Part of a small language model's weights.
Size: 22 layers, MLP 512 GELU, vocabulary 2048, 4.72M parameters.
Architecture: LayerNorm before each block, learned positions.
Training: a variant of SOAP for these matrices, 143M tokens, 2189 steps.
Each number is 128 + 24 x the weight over its row's rms, rounded and kept within 0 to 255. Layers, rows and columns count from 0. The size above them is the row's rms in percent of the matrix's.

# layer 14 attention value, 128x128, rms 0.302, rows 109-127, columns 0-127
size [ 87  89  87 100 103 110  99  99  96 107 110  89  92 100  80  97  93  90  93]
[[119  86 130  87 117 129 124 157  91 123  98  98 125 129  92 130 182 137 109 119 126 163 136 162  86 128 116 133 176 119  95 163 107 117 145 108 119 131 146 112 129 122 124 108 126 106 130 138 107 119 136 180 154 121 113 125 136 147 115 141 129 130 160 105 117 144 103 183  77 122 131 141 105 163 136  99 114 155 152  71 125 132 122 130 112 121  97  86 119 116 128 104 114 161 145  97 173 156 142 155 104 119  79 109 115 117 128  97  89  93 128  95 186 122 121 143 144 115 123 133 154 144 124  89 125 131 155  77]
 [104 140 114  80 132 114 141 143 124 111 146 121 151  86 162 121 159  97 128 150 123 102 123 121 141 142 134  95 125 142 172 117 131 153 152 162 144  93 130 158  97 116  97  71 119 128 155  92 104 117 110 144 147 127 135 131 104  90 132 107  96 106 118  87  89 106 154 150 108  94 109 146 135 138 135 143 148 117 111 160 119 166 132  72 126 134 106 155 126 145  93 112 136 110 142  91 173 136 110 125 150 145  94 112 147 109 143 134 102 109 107 138 171 120 137 155 146 159 110 103 120 162 144  82  66 170 117 109]
 [138  95 130 124 138 133 154 127 140 121 100 134 154 118  98 113  91 167 108  97 108 134 115 136 137 146 100 116 144 101 140 138  80 157 152 137 127  93 117 124  83 151 122 122 113 178 120 123 143 118 122 147 122 163 132 158 164 124 126 147 183 149 106 140 131 100 145 134 110 164 114  97 192 147 117 104 100 144 155 116 131 109 181 133 146 129  95  99 132 113 124 123 132  89  82 114 120 108 145 145 140 120 154 127 102 164 110 129 108 154 124 107  81 133 137 114 136  76 119 105  94  87 110 159 138  89  94  76]
 [129 130 127 128 162 125 128  59 133 111  88 131 105 144 118 117 120  92 151 112 116 125  76 159 125 119 143 128 120 143 101 118 114 122 132  95 136 123 139 122  91 134 186 133 108 113 166 118 114 160 153 134 127  91 154 122 119 105 139 160 157 105  98 189 118 182 112 142 135 125 117 138  99 132 127 142 151 114 153 129 129 127 155 159 100 149 150  85 127  87 147  83 166  95 106 110  88 130 112 142  65 148 108 147 113 153 109 149 102 121 124 127 103 156 172 121 151 120 126 155 158 132 153 136  90 135 131 154]
 [115 159  86  81 122  85 122 152 118 139 121 103 120 131 210 150 123 112 141 186 128 103 151 112 129 135 135 113 126 139 150 121 178  90 142 155 102 135 102 113 104 137 115 181 146 174 133 124 119 110 109 120 128 138 116 165 113 137  86 115 121 115 152 109 100 121 151  67 148 132 130 151 132 107 135 113 124 125 114 100 136 126 130 130 123 110 145 156 151 115  99 130 119  91 130 174 141 123 162 136 103 124 125 106 144  93 172 127 150 119 134 154 135  76  79 184 138 134 122 132 111 132 176 115 135 120 131 114]
 [ 73 159 142 111 135 143 147  79 120 132 100 152 128 168 127 153  95 116 157 129  94  88 134 117 135 107 143 130 104 127  98 122 151 142 153 131 133 111 128 141 105 128 103  94 123  99 154 125 110 154 164 103 170  58 114 101 117 157  88 128 131 163  87 135 119 103 145 164 166 138 119 120  78 153 150 108 120 141 142 111 114 169 153 131  93  89 122 124 125  94 135 133  96  93 155  87 161 129 100 144 125 130 115 117 137 114 148 144 130 107 147  94 155 114 129  85  77 129 105 119 120 138 141 101 115 115 141 102]
 [142 105 129 176 104 196  97 125 169 130 145 101 163  80 198 111 130 144 117 146 137 145 145 135 135 105 156 113 147 142 114 125 120 135 100 137  98 112  96 106 114 129  79 185 122  95 108 111 143 126 122 160 172 133 122  98 111 115 122  98 148 207 127 120 138 116 174 116 130 120 154 160 136 157 157  86 104 138 121  99 137 161 116 113 123 155 104 117 107 172 150 107 102 134 147 130 104 152 149 141 110 163 128 110 124 131 122 140 147 131 153 112 132 147 140 114 150 153 133 103 138 129 129 155 144 140 130 136]
 [102 103 125 132 167 135 141 144 164 105 125  85 140 151 138 137 186 128 151 119 140 125 135 130 103 106 139 126 135 134 137 137 141 158  91 131 140 135 115 147 140 113 159 158 134 108 125 137 128 162 141 123 127 134 127  77 114 187 133 152 135 175 154 111  82 139 141 132  89 137 100 121 146 111 145 131  69 119 136  57 143  90 126 147 112 147 120 148 121 121 170 100  96 127 101 153 133 127 122 131 127 111 100 113 155 133 116 132 117 122 164 116 115  64 126 148 136 160 142 146 103 152 113 110 209 143  92 116]
 [ 99 185 166 158 113 108 139 118 142 111 135 177 114 115 154 142 112 149 149 108 115 104 110 161 154 141 119 120 116 121  99 120 110 135 141 176 134 131 108 134 133 133 132 103 108 126 139 122 127 197  72 115 147  80 150 103 159 157  94 129 169 168 112 121 156 173  87 130 124 138 138 123 147 139 103 157 111 143 113 107 171  84 163 137 135 114 113 125 126 157 125 160 119 119 171  90 131 135 149 135 119  74 136 131 162 135 137 151 120 133 117 136 127 169 125 125 102 159 141 155 149 134 143 137  78 110  96 118]
 [ 95 167 147 126 174  92 118 101 131 106 122 120 135 116 155 116 125 115 120 162 116 128 136 156  69 121 130 179 130 122 128 113  80 113 131 130 151 126 132 138  56 132 104 102 103 137 122 129 112 171 144 167 147 123  88 104 147 132 148 101 187 121 113 139 122 129 135 138 157 171 131  87 125 105 121 119 122  96 144 120 146 128 109 131 109 165 103  83 104 164 143 145 171 125 122  94 166 139 123  83 132 124 145 147 136 142 134 126 129 152 118 123 107 170 111 157  97  73 111 147 130  99 100 146 114 129 101 153]
 [ 98 147 114 126 110 136 106 120 168 132 120 126 102 166 108 120  88 138 135 121 119 111 176  92  96 122 172 138 107 132 161 124 144 129 125 133 126 165 126  89  99 150 140 118 153 123 132 154 135  72 131  98 138  99 119 111 152 166 129 173 140 177 144 153 136 175 141 131  92 116 139 141 156 125 155 117 125 108 116 113 140  76 115 134 150 120 122 132 117  88 171 101 115 189 126 159 118 120 150 109 141 119 155  95 110 120  97 129 123 164 121 158  81 140 158 117 108 123 173 147 125 148  91 172 140 120 156 153]
 [102 136 150 117 125 121  87 127 135 139  98 111 126 142 159 177 136 121 106 112 124  86  89 128  66 128 165 137 128 107 112 158 127  98 107 128 127 143 148  88 112 186 105 128 150 122  74 156 122  97 162 132 116 102 126 102 147 119 153 122 121 147 154 136 110 173 169 157 124 100  95 129 129 165 127 125 119  81 109 155 102 142 118 167 147 159 121  86 126 122 116 167 121 164 125 146 136 166 130 155 152  92  99 121 167 139 140 136  88 122 132 133 180 146 128 114 120 150 130 127 147  85 136 130 156 108 139 148]
 [143 140 128 114  82 128 124  96 110 143 147 125 134 112 144 181 177 114 121 116 159 122 150 158 127 158 114 177  92 136 130 114  96 166 122  94 137 149 106 141 144 135  88  84 122  97 163 155 134 151  92 130 210 113 142 113 167 127 105 112 137 123 104 104 151 118 127  99 151 126 137 136 113 151 185 125 143  94 139 120 156 133 114 115 106 166 118 124 138 149 130 138 106 112 120 126 102 134  98 131  88 116 112 193 159 146 158 141 131 163 121 113 151 135 146 102 122 150 115 149 122 123 130 178 133  91 121 141]
 [140 134 119  98 155 154 120 135 145 154 115 125 144 115 126 160 131 106 158 148 107 129 120 128 106 125 146 164 152 157  85  89 129 154 139 146  94 179 109 100 131 107 137 130 120 132 108 105 181 124 126 103 142 115 111 105 122  65 128  94 103 139 152 154 108  82 132 123  81 101 126 137 121  79 102 128 140 105 128 144 141 103 111 174 112 105 128 113 101  97 143 111 133 107 171 144  80 156 151 141 134 122 135 147 144 116  98  88 115  95 158 112 140 153 119 199 158 129 112 131 143 164 127 179 131 135 121 150]
 [138 127 103 107 142 146 101 128 109 135 103 147 100 147  91 171  95 105 131 134 103 153 131 123 106  83 105 104 162 150 112 132 122 119 138 149 107 137 108 127  97 108 147 126 172 138 137 153 112 112 137 111 141 115 105  84 131 142 137 141  86 133  93 143 136  86 116 146  98 201 144 121 164 148 137 129 130  53 146 137 148 119 156 112 141 171 127  71 110 127 130 107 112 152 116 108 125 139 178 115 128 130 111 129 163 139 126 163 152 110 179 138 150 117 140  95 134 162 131 141  90 122 100  90 142 161 135 155]
 [160 112 116 158 110 132 118 117 145 140  53 100 121  94 122 120 126 143 138 139 145 182 141 100  87 117 128 108 137 146  96 116 108 112 131 144 127 146 129  50 111 101 123 129 172 102 122 128 141 139 138 103 123 139  89 148 117 120 150 120 100 136  64 151 174 124 120 113 102 123 111 130 152 146 113 167 144 133 129 146 144 125 121 117 143 130 119 120 130 140 124  78 140 154 105 125 157 178 121 133 135 165 143  88 175 105  80 141 118  94 120 122 134 117 117 136 159  95 119  99  91 114 114 161 123 149 177 144]
 [ 97 144 144 124 136 160 115 145 166  96 152 190 160 129 130  84 105 120 174 105 175 104 110 144 171 137 106 135 102 115 148 170 124 145 134 112 140 122 109 122 167 114 112 107 151 125 124 144 140 107  96 138  85 111 147 108 139 171 141 143 114 129 120 119 151 156 116 105  99 146  93 103 128 161 171 120 126 192 127 152 133 122 112 124  73 120 148 124  85 123 137  88  95 128 135 122  97 130 116 153 151 123 107 114 135 120 109 126 135 126 106 137 113 113 148 134  88 172 160 181 131 140 136 105 168 128 143 160]
 [124 106 140 135 128  90 140 114 139 101 101 132 131 123 152 118 135  98  85 147 127 123 142 134 158 106 129 167 155 178 125  96 131 126 119 137 119  90 158 152  73 164  92 126 111 148  82  95 133 166 129 141 154 157 109  99 124 121 108 167 188  93 122 157 116 154 158 136 141 117 146 150 122 134 127 100 132 129 138 123 149 125 148 143 134 139 132 176 126 171  70  89 139  95 162 102 158 103 161  86  87 128 148 107 113 104 118 128 153 120 128 111 107 128 122 116 119 145 101 127 176 150 119 133 100 132 143  81]
 [150 119 135 117 117  97 121 120 101 169 110 154 128 118 121  75 122 136 151 142 115 102 142 151  95  93 131 134 122 143  93 181 178 152 151 143 144  98 100 166 105 131 124 118 139 128 116 144 168 175 139 191 100 168 166 172 160 160 109 112 100 126 120 160 124 118 111 122 171 147 146 165  81 129 115 128  93 149 125 146  92 107 120 127 129 130 131 116 128 121 123 112 153 120 157 109  82  84 113 154 122 122  70 117 118 134 153 124 133 143 132 132 140 146 150  80 105  85 108 136 127 126 122 101 128 121 121 106]]